Weights of a small transformer language model: learned positions.
Each number is 128 + 32 x the weight over its row's rms, rounded and kept within 0 to 255. Layers, rows and columns count from 0. Numbers have three digits each. The size before them is the row's rms in percent of the matrix's.

# q: layer 12 attention query, 256x224, rms 0.0971, rows 0-63, columns 0-55
# k: layer 12 attention key, 256x224, rms 0.0963, rows 0-63, columns 0-55
# v: layer 12 attention value, 256x224, rms 0.126, rows 0-48, columns 0-55
# o: layer 12 attention output (transposed), 256x224, rms 0.114, rows 0-47, columns 0-55
q0 094:107114079086070145146168157133118102112140110144089172087093108151120099125087170137146082167125105138059154172149170132147121138157169097136149103125096122096112092117
k0 092:078136141084096066153080143161141094167159136061083076141166063082130063118135091061103144131151118153173139110117137097129110129091154138151137117136125089164157065145
q1 098:124119149170178166134149071126106114092159133130130155122106174167166112159098140100149132151179165147111163123095083193174160192118162078099160148123065187147112103164
k1 092:089116083126126085117157171146057173129114101107119164099131101158137116079141161114207091163130149105152162128128135124172159150122103133073126112125114117128127115134
q2 094:214148177074109130134137141113166111091155120099134145100128094119156149065096089122134142152094121130105099102172078069099067092093089142173116125199142096103087143073
k2 096:157106126186109185160105134131071145183143103099111144170126115144199117125146152081078175092062114174120152137107081048125107071116159116163201124188104052086165173123
q3 089:101122110133211161109108132133142147165210124126106171161114165114084140099115189161091100104129068121100144173114142144105113190113104128149125059136089124142119170186
k3 087:144137105102109139144141171168040139125145133091095099111145123152141126105101148082155164191087134098152132150147126102100104195148114145112081089077186135146102162123
q4 092:110148125207094088106158130145155066118107145145110107179156121044165151142128111098153180136152093109122144104116111107116163165075110116151077129159099140117178153127
k4 095:116136149133167150078131165104134142116076161173136187093123095138127152133123104134161095079110130160151084157199154118166125174114170138072134045152177131129169156168
q5 109:075178062156134157135136111149166159105108176108112118138162090135151126102147149132141092110096140138158118135107146110174124096075168130087128081122144109114169133150
k5 104:121124124156120117188117140116157136059117115155156112090105080094111142113088215098180149108136197119137155156128158140115137086105100157069142089156174130130168119122
q6 092:096183149158127086122090118085166051149166170167118077116182153100125185128133126112215090124156147178147128092133086126126117063128108131072139132132103124148110192087
k6 086:110154070169140208126125113101130076146083119104154134096138087085112142150199135118132068125127096135103138072181072119099168156096169111133100102176104124167125137159
q7 091:173127142169105135147118137097116100133135139114185119092110112086188144100118119109106169147145172045094146140146159164089119085128072116180072109108124166039158130126
k7 084:161141104179096159057212060089060130104121169197136165068114123098182122108168089172090112093144134166126116170148085091143111146154125100113125151145087130087126132120
q8 090:137184234126129139105144152151130176122163102149125117186195138131093104107134110085166143106108138111091118054143156134164113102185125092124088164142177116176123178129
k8 086:088124121129175112168134119135163165110103096142179118124119110072126187121141142120073112125137096131122149105121111152086087092116147117138100122126123144128092112161
q9 094:103187159149114127132180170134158201094163145197118153123153156135150181125092123107112103114107104089145091159144106136103164097048150126156154160167128073127142145140
k9 089:123155119102112045219129190112154115143088112191095131101177108135124146133166153130123147180137079159133141128113127161070130142082142156181092145116119144141128165170
q10 095:152181112097120084092070158110147130149125094136165129057061119156099149116111083129075130190109148091096115145102090100116080136149120165163114121153090120123163073130
k10 090:057110125095134112066063137120101099115121124156094134152147167122149145137151145156103130102104130103187076157177054075128107140126107192132124129196082148094196166144
q11 093:177082090124087184110134154142118137072196161178079125127058097157119158195053154136104159082093153172151139152133143142144146137150188062086112119105138111128148093120
k11 088:132138094113106125053162123175136198132112202097079169135170088156159079162094087146154124156144122090189075161104136098166198115121162131103154067090121143160103108091
q12 093:130199156122155147105095114076098109198170176108077125128156052132148082105168172150115151124084170156156192182084103143104107153136122137146148112155110162123131103148
k12 093:103145180106143146064101096091122152170130116162153200145130112079102164167090130167134143125141121114186092132109136142103148120147171083129143102141176201157070147146
q13 098:086155087144167180124141140114135168106133117113134110148136096157139111104123169153134102114140154170126089125105141133152102115144112145111098105130098124113130145152
k13 094:145093078112110119163095183121154119081126118152157101115150140128099232174110113158121134133120119055133160095099164128110110109182131091116109087077079099112090108124
q14 090:097158150071161079125070138145175131109193146080113084122161094088078144126056086151072143162091139165108118107159153150151185059139168155141126189097121121094145141101
k14 088:140128103164157085096024139148152143111114139182129157144112137128085162114094091140128161135054206145121139184144113140112097116187099130145123114100137125136133082171
q15 100:173161105110126112103147166125199146168141105107185149136195135161078155135122146116149098131113093189122149131149138209165145092162150121131181106076157176121066128170
k15 099:137139103186120169152081132097176101080147096126155113127171116118124151107137110089148127122119116064155168153043112149114171130183150132183112128098150114186029131185
q16 085:141107109200117054162176181124056139158196117133131153053107082064112153102167182168074204129170118067156138141138119117118147146062151171152164185079146105110180115110
k16 086:140108106110167106077119103092103080110148102151144193133207147152105116155131141190142146124049106166117111093158127115120200138086146102088130144133134159104058196171
q17 094:139084118146056135128111099126093131163110118147164111201134173122115111164160116069122118177123094102088140171156115097141177155140164135094167163124118076085128177101
k17 089:135088161115145118161148154152161154152113148073169114142105110080135111122137092103110088157129150121072120167180134122159155134126059096147111108116126153143065135098
q18 094:158128136085133071120135112147087130065141120125127103101119104123127098078063134081157173178172103131205156080167087105055178169074136119179115132095117150119128109206
k18 089:198095075068154074117182096161125161140151146159112133073123125103094127124123122169138131123169146095104126096144076142080167121074127136121092112157104143137150147148
q19 090:148153161166149130143136165106082107110120172096135085130121092064140058148102127133112154137161127120123124154106160098126106082160078102152105091179147082160173106158
k19 090:169095144100127107087135140070086132111134172128134148069100114082163134106092101173107130156109110143174109139145186074142134152179127068095166139177127102088136079136
q20 084:064166152145114135148119139124196166103045152105190124139139071111195171139146188117195156105108102122107112156153118114185138064135152151098166132118075105122131159088
k20 085:120095150133116171136195146070182129129069154191158059133139158180168134166138101148174166122105120022116124117114103120132145095122080093076099124178155124066143173116
q21 087:087127180169131088114102097137191158108056140150094121148164155185150113130098139145105053183120132170116134127124141091143126204122114108137114124082110133102144111127
k21 086:136179150129152132155104126113247201150107137187076091130131121157174133139110089173149090173149108168154139123093136085130127180127116158163174155166122121135138083114
q22 086:129119136138111126144121161172083161088146105106128144147125154114146113117068160093155183099099134082163106107095100108108073134108096096111149081089133111143146193116
k22 084:161093141128189147175074156117102120100133150149168158096141087113173107168119148174130159107093160114146183155157107128129064095169147146069126147165153153152178069095
q23 086:152117115190154125120140108159175107118154152097118061110173106097111165177091120132119140149104123084114113109166096163145141190149126112195186091114133112139163173055
k23 085:075143136105134136135174100147115142155106146092141132101146088120105149117196147137120178124118110084152129172170164131133133135080145129147051139147142096116125096122
q24 092:129162189084113126098081175147124126150183152062141127217184118112120155095133091129153127163137126072144059124152117163128118121150163133120112083092119130225123126081
k24 091:151085127121199172083150131117150079161116115106179121110105078124116147145150105140086130144116122047164068099161092176127126156191105157141149109099078164171129063139
q25 092:126180152173149168185175087125133064175122100184187105136121147171141097163147153211078132129178106072136146130139167178110134108100089207006069139164117076121153063155
k25 090:105143103095176101157111108155113121163142137142147155128123152101135118139082099130122115152119119041086211165151144116107144141103092173141083111191075013126163126113
q26 089:094067060090112118144047167097142164135139130113090088111160118156113202119116132130113158156144081117113110143150128054056133177168116100129156139160133094111108076067
k26 087:156136088137109101093139121132116134081132071136131068106093123137153108076150081151123220148163127184127086148113135090112117175172046146150106093140101113133099098104
q27 098:138118180164152119117114161193102079060162116089150099151101108097118156172174110097056175083126084106137146099138110108129139144133106126117143123159156094154118150120
k27 095:143089147113191112116062124098160103184126059092103114086168155108134149169188117159102108152130122126140114100170133101157109102113142150127082140124142095114071166153
q28 096:138166093116097122094155112103188136118127150108129155123192111125140139120173160096118131132103104153145103034116140127144132138131184134127110080131150111157108094110
k28 090:072126127132116127091139113125157154150159104113097149112152161124125138128189173136124183149125190106118156134164126186117142080155071153077076093122174175130101092133
q29 086:112160109123080189155082121156132136077099092095142117118137086165116120108101153111157145128137090140138105128147119151092189092170120125126083156079172113109163100161
k29 088:136110082121154124181146124165091109119107105149145113109096121136145132080162107163139141137179137048126129128168144179142161151129094040137103135110114187111106103107
q30 087:061179133114146213114117110102146100113063087118141096075130108127124168097117087089165124116117113121130127121097149136145174131086191135075123127138087127148082136089
k30 090:119080121052097126186170120146115172089145168081162115137139161088108094083064137080123124154069205076134121127113113142093114111116138165118129184167061151171125106166
q31 085:081125105114193146113108095113139134067148142161082097102131122121122187168112155165159126061168163129169090105132097143139133109154106141113120115129126110108080184148
k31 088:124142111142142131134127116170172107155148162120126135105121127174168094102187089106137145139166137083121152116141061140097151155135113072151115141143139125151078127148
q32 087:127106136155085118133165107115112120109161119098155117077157106129108124114147127102131125120154140164100179176135088109157156151140057193120147100167141149144102116109
k32 086:142090129151092125104100141090118139080115113147140096143129105153162136067112137075040101127145117194148178068201154113125108163125105067199125147167181118114103119120
q33 092:134171156123142165157189085109132103153118125158128095144148126212101089147114135117145018142136075171154105102082141172165126129095166183121148122128113088071131117110
k33 091:069178153129104097171112141115122085153127082216153147134134137150097116138130135119138109108096140085137134171101185148108113154092161146102127136138090083137118091176
q34 089:123076077085126136096152067142123106079142167101141153158171087099113087128129081120088199143127075136168119101174100179120161129146141112199088132165095159080171159068
k34 089:152142134092163172123110129150103148139148164194091131140147154164100138162088166127075097090117094085137124134084103140125131139113201143176094133153159225131072140103
q35 088:084160094174138101065130140105117122124103128182119104188137109200133104169202082081098097155139137132114151128159130124169069090069107135110070130122157130098102126080
k35 087:156082201155097163168088111117121132145123105102103139122146141071120093110172143128117065119134134197125135135119153165080120101146169148113069082134106092131192086092
q36 092:167085160149206104138163138151106114162123172110124088131109116095133082122132112189133109121146153139124209161149159053135109116098053154089121140113097111145172110154
k36 095:130173190165155178142137087120104057059078148126104150164146177167072135153046149183108152148138067199136174083175130056135077123137130058058155113098143114085178142155
q37 085:090151097205135152083126158118129174150139149191184084118165089227144191131140178151173102074115083117125127117118144134118144163172132150144177121162109156122116147131
k37 087:106169096149092139205137116167156119095112064129127123131154091150092175127152114063180129160084128066068162142104145184127172093168115114120085142158092089097095100122
q38 090:136160117112108121150147133171146135134113082119114107116094105139155156111107120134129102113163176058153166183117185121107146102082142068164189099176171078156126119134
k38 095:099179151155059124122146110114146207103139141117116131123105136123121145158103142147134105087150099177092131159149212119182124122078101092103133150110110149128130048107
q39 079:153153174143087172193068084148122077152111164095165066028113128115168149111058097169114151103146101134134154091113115123160121150091093139123135059092142112126152046142
k39 081:132190133127108129117180063054129125161206147134144143162160119133123115112090083125111147106107121088093105102120146133150112082104124117095176162094087121101196120101
q40 090:136167145110116141171124113142149202130096086104094119153117163046166139121111156140088137136114156048128094130125151156112120174145154150090139094154141119121236053109
k40 095:125135100132128090109121100139105102146111141167186137181169145108155147112112096224126128102116101110105130179189147154144065145110166150103172148123103130101120151107
q41 087:162147114147133112159111084166122102139111109137146137132194131127122119139112132145143119157117111089149129179050139120067146114120190117110065121150114095121141174114
k41 085:163123149136161129072127151165128200093108150096130149114162037113132155117055116077135073129139067092128149177161115099114126111073147097093098019169122136116134212148
q42 106:093053119098121161155072152145052132194093167082078174152118119108099110130128109157103118158120192145095173135103128146085138133162069126125124107128112068143107118055
k42 100:130125175112156121088131108171126107127154174107131154121091099171174091142102117118120118149113092197109032112108148092115128147163140181117135084155136076111065111129
q43 093:060189108100074168090126153089183120154184126161128151202102143097161124161104125100124140122117117139114151148132141105112172133121117108160132116087119176161136144158
k43 092:127076139096133132106130156104104121139127101083145123122163098121153130162163103174113160147128179135165143058142157120088164145128134144116099086137118172160194126138
q44 096:171136130154194111123163116095166167067097126178177087129115119118119146107149105131155150138070087167136119095087131151127108100109155087111158097130142124118106099191
k44 094:140080088126170118137104102095131137134091103192178133106130154129068194090171171159149150115173136114194097127101103180072144054145100142185133172111135107090163120104
q45 089:095165182123178092070174134129178123113140148136108089126117105165132080132123060166154152163137150130084088138101096146194178194148129210104119079176098182128079124173
k45 088:013164120155215146127128148074131128158089092165127076165089138128131148145160139076126134174118147144172140129150083134142178148120164116096156115094120137150131146140
q46 095:109151163095133116112073070121076159083112112155169102172132159103092173079097129126165137125105137129085144101156152091167131166091129111179118159123113156170155176147
k46 091:089084112104133089115100144097187118168076132166153135104099100214060140141128148154149141113166140076142114169110113131131146114132117129154118155171072157161128133161
q47 096:121110113096158083121107165136092133142127158114113123145171070057143091128142080122194189134106129173067115105185115082078142063075164168152117082062123157174134119125
k47 092:215103124098145081129112121083110084177080173132130143112083137122146118107053125191058167102160118121177138109173110183116132117134162164089167129101111086141105096116
q48 084:127059167065117150164120146127125136164139194129143106123158123128165163088183129108124028161122167130144193117106136163139163110113113143106147091110132154120119099179
k48 082:132098157180106079101197089174114151140084092076148091133102065143143140140083135173055114097074189134130212125083165181102107172092115096131128110142158147167081155134
q49 091:116096129099088114110103190069068177116119114119127108165083102137125128094163152133105106147151163091145161105135117158036119128115077105183090181122125132113191151085
k49 088:157170063114086120132134137122103137075103166050128112100130090134105074176099109148118051154158108163134139148174115090154126142119108132114108195163141158199130105113
q50 086:132167155146119142126054159157160167104108107121080141117120117114094175116089126159133170136124139114103129117069137109112081130089171111186083124105128098071124136177
k50 088:145072129196093156131153119116049155156136157148108160105094115087110078103145166208148148156176163096112087090173138104138122148108140153139103156095101101104190121111
q51 083:093165117060106179130132090106105126121124245112112174117135194097079139126096147094097114092122146113172151095171111133172164147165149144141155155140132141141169162108
k51 087:173107098148136114146107188159137146159156149155099101179140108105132071178144135177123135151076115145113085176116154141136139115174098050088082161125149170140118121174
q52 100:129056126161148161176164148119092121125117117112154131123130092086120070097155199140106118180109137147117135124117070114108143145150153059116125153152144113154084104062
k52 092:133115139164110120096138161168119062077124126130150105208045060147146125140130152097167120127137159168135162169095166141139176129140162158107083130108159124135026110104
q53 094:094106110148099177139069164127152122064117161156135073174143147096138189094106087118145171162137116126071150125106147093159103180100136090199173220153171106124130143088
k53 088:106122116184120171062116146126184195138157148134149113133190113132098121169132094170113159090110110190111126131131123085117108120153137158122103119135097102116119102095
q54 092:144166078069137107132107081170086135123132184133207178116148139191070169110136155119137188131167130136107113134124122119130162112118143139082063077064098108142079138147
k54 085:149158089113148126112157104154159070157157095095125097136101127094145103146121116125132199045098145091179132065083089139169147153172126121115134061076130046146150116107
q55 087:166153167138166128119140150122153127160092097095074123115095145139145103142157136109159073187152092104127163203110064134158120131067108127171112115147128120130171158119
k55 087:172182146107071108172173121151109102130150153155135150095102097115209142112152162140131072127150093157146120149127129109117118177132054065101128062119149160143108194188
q56 099:113092119136120157138143137166139151098106134172137130101128101113151104201095168154195113115138153143110135140142123148135178116139200103048153108158123154149139164145
k56 097:129115025104103163108110124138173057103102092136133097098083154165128148142120117098142101135153120103100158157109139151085105122098133105089101134119146142190129176110
q57 086:130107054084118097195084092184098144110095127105151159110126083120092126161121096161127122128117167055167117129102125107092129095117110108172107124063089103145179105103
k57 088:115151143111149110103115072200106106206171163126137077160149140135146145122143129163135110116172148077128093143138114097121133129156112091093125097035148159137153122130
q58 084:102176132106139121120122066103155136172136096142120120070072137130111156137124121119158162152092046111173070140107134178124103091148104184140059169149160111147056148138
k58 084:136139103104135140113139096146177198154113122113121108129152137096134137144208122134140119158176030142107113065095106092133157095113085172151158120123072131110167121153
q59 092:097140137106130160143174086096191161152123172093121147155117143124129106075090151142091135101152153158153145072064104124159069136126151134080132110152137087093090157122
k59 091:171107201183080125158133176128106096112089135152196118127123150107179110129085097102158119135071123083130206099125133110179065156144150129054087138135141189089097135156
q60 093:095098116134151199103117125105105140139166117115128056136131158153133114089180159134157120075142110109123114136106103140129132135137121215082122136108139141092132164143
k60 086:126064097111046160098141142144110112115108080126170128136161175105097177075136131170116052068134176103131165108134140158123157162113160120092175062118133108192123130175
q61 095:149090051132102111081125170108118083125154111122100141104104153126137081125092169145116153111132166142126143074157133104124100111088119124070088127125126122146138149159
k61 093:171100115145120079159131136131073092131176126096104129117114141115078115164150110205106151131158098211175167098195114066166137136106132135153137128146064145110123090137
q62 096:173123145079123124116083130075103147114150064155143164174136133133074118118132109112126116121158090211126142128092137120176131112103110163075172145114130151110139184146
k62 093:154129109112166221190083141130091091101149131060142106105107128129089116126102141143138107124125103183133141147111124126126144103124080042152141103128155175117068088163
q63 092:105052153132043169098097153102077144057088102127153128121102113092108135118153102164143127140087137117103126090165187078078148122172163096085176115125108111150101130090
k63 088:154137105125104180130174122154113096108141125110113152138058089154158127148107122161110129152082116236081158121142122200134164118114153180066123095136192119168065137091
v0 123:125123148105113139129153079142089097123102137111151075144123156167118159092149089104112159121117156150097131091128127113125113152128141165109153133143169124087121121149
o0 118:111115134089168149138121117114180135130098110176177131124158141155127067173135087153136090128114144177111175162086148143106099130174084124096089153127114063157071107101
v1 106:129157179084149162123144173118151135157160089152129165160163082044069128090084169117048113169134163158109146171155111108148144157113127151186131160092158134104124147132
o1 100:125106121095205149186141169166091081105149121140100110169150109109110092126193124097137161162179155097144099174080163172180160118066090126141121140092136077076070172155
v2 110:077146122090120134163100136088149195128111067129146097123074135142099197179100141136104106125112145075111107148093160089179131129216096077124182176174132147123155151125
o2 111:094102155133162096060113079189145153137144182149120084129119149148049164121147167148106086084149100136112081125110098177128101136094106100073120117125120128144079096102
v3 101:102109128112119147131131135077134165109096123100099145089120182136070102135116110104107095112176162119102079145167114163097085153109203183147176189185051174123121072064
o3 097:148142139100161117083087168156164077121149118083129096107175111162152150143127100153101177103093160185094118095121147125123189143121109166126133125151107107163126132122
v4 105:117142088087143095122056080138150159121151116135145093202137080138096112094101135113091077153202119162089100134106107151208162161169134136121107092153148143115133147101
o4 101:168142121099155136145144160040132178171095126135135041132145140081124134126153091124139103145110162139101158121113162163150152115104083156157143123085176127188102118162
v5 108:117136075153166135143095129142143069150073153125116094116088153124102082206152129135085146125134122104146142149142131182055068153172137141131069121166171141111123173117
o5 106:154111173121128142102117094101144117108126106086132125143131186138145167153106153095126133125117129172124086104162084132153145123173093164096137114109115145116146169063
v6 110:109124101143149146125094151119089167124143154108083166101090133097163150135090133121165141136090125160137131117092102179077172201113125130156161061138102129169122130071
o6 106:090114109054102094080142154111156108115180113105165126121135102135177157111101105094092133149113173109160138103134096133118162146172152134101173125146151150194113111116
v7 112:143109084113108143112122153167146119186120097132135107148114140130121111078130170139114111102148120085140094071099148148097128091139172100141107135155150124091099132083
o7 107:188150140091182165085128158098146078136132096111100103157169103077092118124165126187101157133125120142089177090118179151126116042126147153174130123077086136198101133124
v8 114:104129109145159114132172195157141100101132114178088100091170084119119138087107089099074131149132139166126147189140172128134110136090139158123118140120170181094137149164
o8 112:100131080105154110101092152131144184058158140143087079148153096093149117133103113134138147133151057131168101119052082092167111125071125112223113098090154160110125100150
v9 104:108106162138089162143156110101129148160133128118152169152160118126084099121101145079090176116155093081044109133076133134149145143095107148126122121103174099118112079160
o9 102:160140120160170133181125186159092153104111118079141082169209114060146100111125118144123112111109119125182171120136103128197158148170129076153100134118157129045135145164
v10 119:114131169131187095140119148120126172144097125172088135163116108143105088068117194138156125136112135109129087148114126129151122182081120054194129106098125134193116112122
o10 115:140133156133090146164148150172105084179147186117136165101126126141132094145144102075112115134098090150082166122116117157151124151140178089074151102177133100063134096169
v11 103:111174152153164149134112157143192089119064100148148159128167117061113186106154113147111191074128136122098155147114103096121119098146067151146154151145179148130083143138
o11 098:107122101198116139080143154137071122112144099078101090176157155103054147115163171116114147139130129084145143097074140117164108170144087090149094061083129102077159137097
v12 111:142113114123184142190159119132103133056114092136146201144157175132176060107141110125076077154140113062132097135174124133119110075146081181107096149112073120147159079050
o12 106:159143129117160154134129145207155146158142186110165094125111130146158090108157091146176116130104072127062121095204131100105149089063120138043131093119141151164141098144
v13 103:132152120177192067173108102131097153133124134161086135096155121108155130136106139122091131148094084183129160107117156150106152150117135103122154119146097137136151149098
o13 101:107125158131100126058125147085148105152199182079066150145078142132099110158069170182103147168173152135162092125128118113168151116126152166124129130105066121118160155158
v14 114:132091063111121091142159192085158134139062180145117117094153172101144142163094142164140141105159140109120104111090147138104167052158148075102191086160132143126096113147
o14 111:137119122102071145096171139111200140132091123091158148142154144144091139144114100144099174060097128137138117160161061131123092129145158163107199188129042153115159136091
v15 108:121136160125164123092143105150129104089165139161086153076136160142105081102094180124162122126082149156106095147076110171104087152149147163130133165074091148200168155088
o15 107:130107148136124157152111085134095073114169146129159110114089093191126122139097153113030140145106109115173075104139089128086118093153124156098140098128166137161124111174
v16 105:118117113112117101123139153166120120125143079155070058071146133173198186184120132129139157140131149135129173170204120147097165170134176152169137178129101136138181113082
o16 103:102160043150060063099105148136153126080142124151120104098072093127147192144167105184140108057110065101133038073168184105093098124119109100170119150149093111148116142110
v17 112:116182138093143098137145093086118103143109145106085103107120092137135041154146082163119068205108086105073088124163146083120094106128146099065138177063115142106141155134
o17 108:118195169163175116204185106189121103133098174140138122096052103167123106125097123118128137121107114090123113148102173112148060154099122176102088137124142145142150137113
v18 106:140110194131143129145105121199148126079186161157174118157135128146117136145166107136166156144154111116139124147156184118171078105118163095103148096137154158175120112143
o18 104:086147112149173104133121047092159135138105163129168107148154143143115120172107103136153141106080111120113075087066132139168152150130152109069150121088174103134110119126
v19 104:141139032139109139120142151100117113108169056155095111126108060133085093085163148160145136129157112164133116049151083156126107129093114111091075178124105079131115129170
o19 101:116158167114160120112129163125161106100143124093134098105125129142068125135112113143071118101127113139150155166190136128087171071073163145145093053179123160141154165103
v20 102:089128140127075168130112158106131091051096086078159160127155148102176103163127110134133115095145100048158065117147076145115175093210095161122161160134139105097084116108
o20 101:145140159136178109092136091190189171106125150158134122118099087127105126160151142148109147102106101099124178181115127150132166100117094169098149127109140153166080119075
v21 107:156158153148152148108154178122113081100133123099112123124109176107133130170114126092125094141132156118133168107147121137118146125114047126095142147163096113079171154087
o21 104:127104149129133093148100131116182134147094124177123124101111162119149124185187130120149167110160123102133099123142137130070138163070103134106123137161126112146141151129
v22 099:188149128146114165102093110120158150113138165126165119110117139096132153123211123148167160156100163123105121106136081135141082145138117176125146150123138112169158190045
o22 095:113089117111158215145108164178193078133145112108142094168143115144077076113143119110112114125071158150099140184125150053155129126156114124075120120192115107114108231141
v23 103:076191090146125111097140096201134155137113094128136154144168133146129101115115059145119138109140105076135115155161167124100086071081155106087119098102119048123127129128
o23 100:157192177090131117109198123090129102152094139173147140144092120129169123137135152121171115182113068053135113128075157152143130182087155157122187123123134106100141068160
v24 106:108118182097131101079187131147131147125105121187139116091174114220100162071171108143176089162156110142117126120106120054137173145142160144094158141122158180142106092102
o24 104:110092136111059085131069137151103089140111158164159143100109153094105089091135125114128113121127145087123154095082153107117087109144183149106134092122118134080133107126
v25 103:212142115062155055161116141119102108103153159161080084210109156072139108149105114147117108068149074094132137194140123165088171196137155142079141141115109135168135147134
o25 101:147070134150179062174116165139109161159149126161141113102117116115124148163036143149200165184137146191127043108122110110091127134151126150158147144031188164132116154093
v26 104:142128118089174118150156130142123187140108116137158157124109176153132139116073111116090162113131096121180129144176167074147093106144081081123158064167150121188127145133
o26 101:113137115106060166105097124121182072154119136158191206137151134107114128170086134159115069065158105121061087079102118149142119119138167135070099151078152086107110092160
v27 102:150100133125143173125144166119103242159119138151087112092159058177157122119094178076134188077111163144121113129098156086130212170150126117128067090123057170161155125127
o27 100:126125075135130107065108113121187119087116145076125116128089157065101102105119087128103058159173119132143121119120096119154122070124149117167169186103170101084098113140
v28 115:107151057123141104108173079133089099086169171119119159154113128133137118109133083139170113084125118118162106122120108106096085091129108132113118109164138115148134169128
o28 110:117201092091132140145170146164060116175106160128148128056134131111202081114106194149120172132119144111200161115148123111082089136110108142130140126147120201144150152224
v29 105:140116162108137099150150154172133156095086115110150145141127108116108109111093145131129094172154148167123162126118096120076079112071086143113094164131161146136162169172
o29 105:130133111153124134120073132144105092169106111120141127118136170083140173111072095136122139183144090055162093097136187126089114148048070153185107152135166138111107087144
v30 118:110123040140083115148103179129121157120141075129142132086166093181105139139164092171113162147149175224149187165100168142050166138121076161142159116151140192104165088153
o30 111:136122078124103087107097137168170179073116105146074088093075105137130163115100113153138123108180121107146126105182136098121128162160121135184115138092124139094125093095
v31 120:136108142177175101141120138106114081103130080089135118116138150078051129060133196121173128082108103091158126114129148096135109077149085079124163099106133080164120178131
o31 113:140092136138192162103116070147135089139204101133170134160117185140139143145132156144120118116079106108111101130177118109112151104106109112083110135146151133150114151183
v32 111:151119065161109127116101089121101145105112131156092089109110144204100131093173061170194123193182151113162078108153124161115148116150114129118097189148112164173183108077
o32 110:108152111151100137130124120144179120132089125052143149094060094092127096129152103145116083121104104100107084102217159114053116122101099146115162111102096157180131194142
v33 111:157132125094064071149162120130114151172113166119122144122160050089118115144070065114127126110190137157082111114110151103129161129069100147097123127125155150130102085128
o33 107:141155096112141101121137162126152092119061088166075078129127147102092091131173078142115142185057118119123188170084132128111110131099151118120137090105186143065170144133
v34 117:159116142151122192154118215077107117130090068160088134159120166131152098100109156100131089142192129182130096126131144102123180071084121116139122150097074181164119157119
o34 116:131131132089131126121153135109147134118135146053138086119164101104126159149145132180045192084125119108064127139134113135106146122103100112088157158157158082145050194118
v35 114:104115097140085134136097182199165183111138156119110104168119170097194102136146163124126212070188087060110163150131107146161139057092144093159137096128146101148116166146
o35 110:163062097138107170151177078149139080136056107113113138159207135093094140144155125162180091095091139145148090137147129158143155175105158088151171112094130128112166191087
v36 122:109111066140195160097138150216126087128148170127102126123129108103166117128118112109104114142093063172167060130141170131121091160110140106119125115146104148172113122139
o36 118:131118122113105124167115102054140103088172212103124142168095147097107108129123175120125158169146141071141151079099119068158084098116144152133104065132150120180150115111
v37 107:069118103152133168135134115175135106106094141127104106161109132114164069077127145194141109082060090151127107133086092190099131098113127140123129122106147152148150109155
o37 101:135121108112209091137162107144105175143130161089081091097157155134139126101115175131117145077163137073108111112207073142168138127087135103136069116114078097118140128136
v38 117:082102076214120153184152083104112117107081096082160140089104148158183086112127173132133156138078088093099171082165088114128078139185113133154149096200071143114103122199
o38 114:156126108092105175094134128107138119118138162067148147104135172155122125157110092073095084152105154110161152105208038139120107138079092095087136160135083144143140101084
v39 108:168134154153145154080140119114117152178096112117101096052100129129155160149151155104150132055123134078150148105144195165165117174132140086173124137068119134170161171092
o39 104:127144110127107127089139128173106123056183146127137134156163139136177161161123138161102124127136072138116122143117108065052142119185147094125110148130132085134143115142
v40 126:139137089138126153096128151154111104120152151121121130075175132170150126129118139101153183086092102167195158097214128054114169125151130100129134098099094159134114129122
o40 120:163132118110122115097115126136147145123103125127124197094121136141111086140096146178133097119165124112117108166142118131084099079125179128127126131186118155166096171126
v41 126:144116052182114161077102155114113099126158097150109159121147112142187160139125131109083127106104142116140171136073075145071114153160126137137161167185095133139177150157
o41 117:105094094140089118123098152081145164097129117106112131140097112125148169147148139119104142115199152131167174158140076079105182140137134088245107117163120118140140175072
v42 095:062122130140140123131133159136148144118142147156060132085139091102112140118139098149094170135105174160077134104156163140149119098146137105145179109173089154133103105131
o42 090:092121104127112097151160122137122137071121073115104096114130056211086146140113114127126129122064146168184051181114123118103155159116178135090196154134107121103127148075
v43 109:060157134147128101162150116141113203114029150125109147109108127173164120131084145045107119152065139120106160070131161173116120164121096074118147121148077100150152128162
o43 103:114108111104077184170122055106167125086132181104120179097133126092131163131059117098133134131126122124111122124169107179144090089127146105092152174188130107166151054095
v44 123:112111169100090117114130154055089133168150102091088100049134127107112170088105093144083185080123129162118166138126080101078128207075168152148110130093094170098128084096
o44 121:143117098126118079133151155134167130125150057127106088122126090166165099129162141129111108166154159137157132124110147095130139150220130101148171132148153110155113110113
v45 124:139137135143131108133147165136119132085178145159111165099214092152144074117107045160168119110135162185135113159149104118109142151091198167137120137143129171098158089173
o45 119:127110092075131073163124157140078154115075101141111128091087177137103118124089109138159156168113141119195076095099102126147131170117235131207142133111111105109148159125
v46 107:149110153135120130072108186068161090179176111151114126174109064045158155130190101151102088085125116100112096191128077168167105136087146169142073166145125151134108151104
o46 108:149135118067164090129169178136137116141145113110101133095097139136139114103165148154105155189091137180127128116156102140145187134143130088172171056166125135103144172105
v47 104:106098124146084147186205080084106164130093122197105105094121130168149119129161142147152158197185113119174203118138087122047141163153120085165082151134130127107125089144
o47 109:083129109167100130046087198140115171096178106088172102141137114141175127133112110134180073116143086099121133057169109157136064142132107113141092167087088163110126111098
v48 111:046186082152061092120140129071108216111087125038142147151093115111116114134087076183132155120157102105092163109097129160129124103157117112154151112141165128086195141178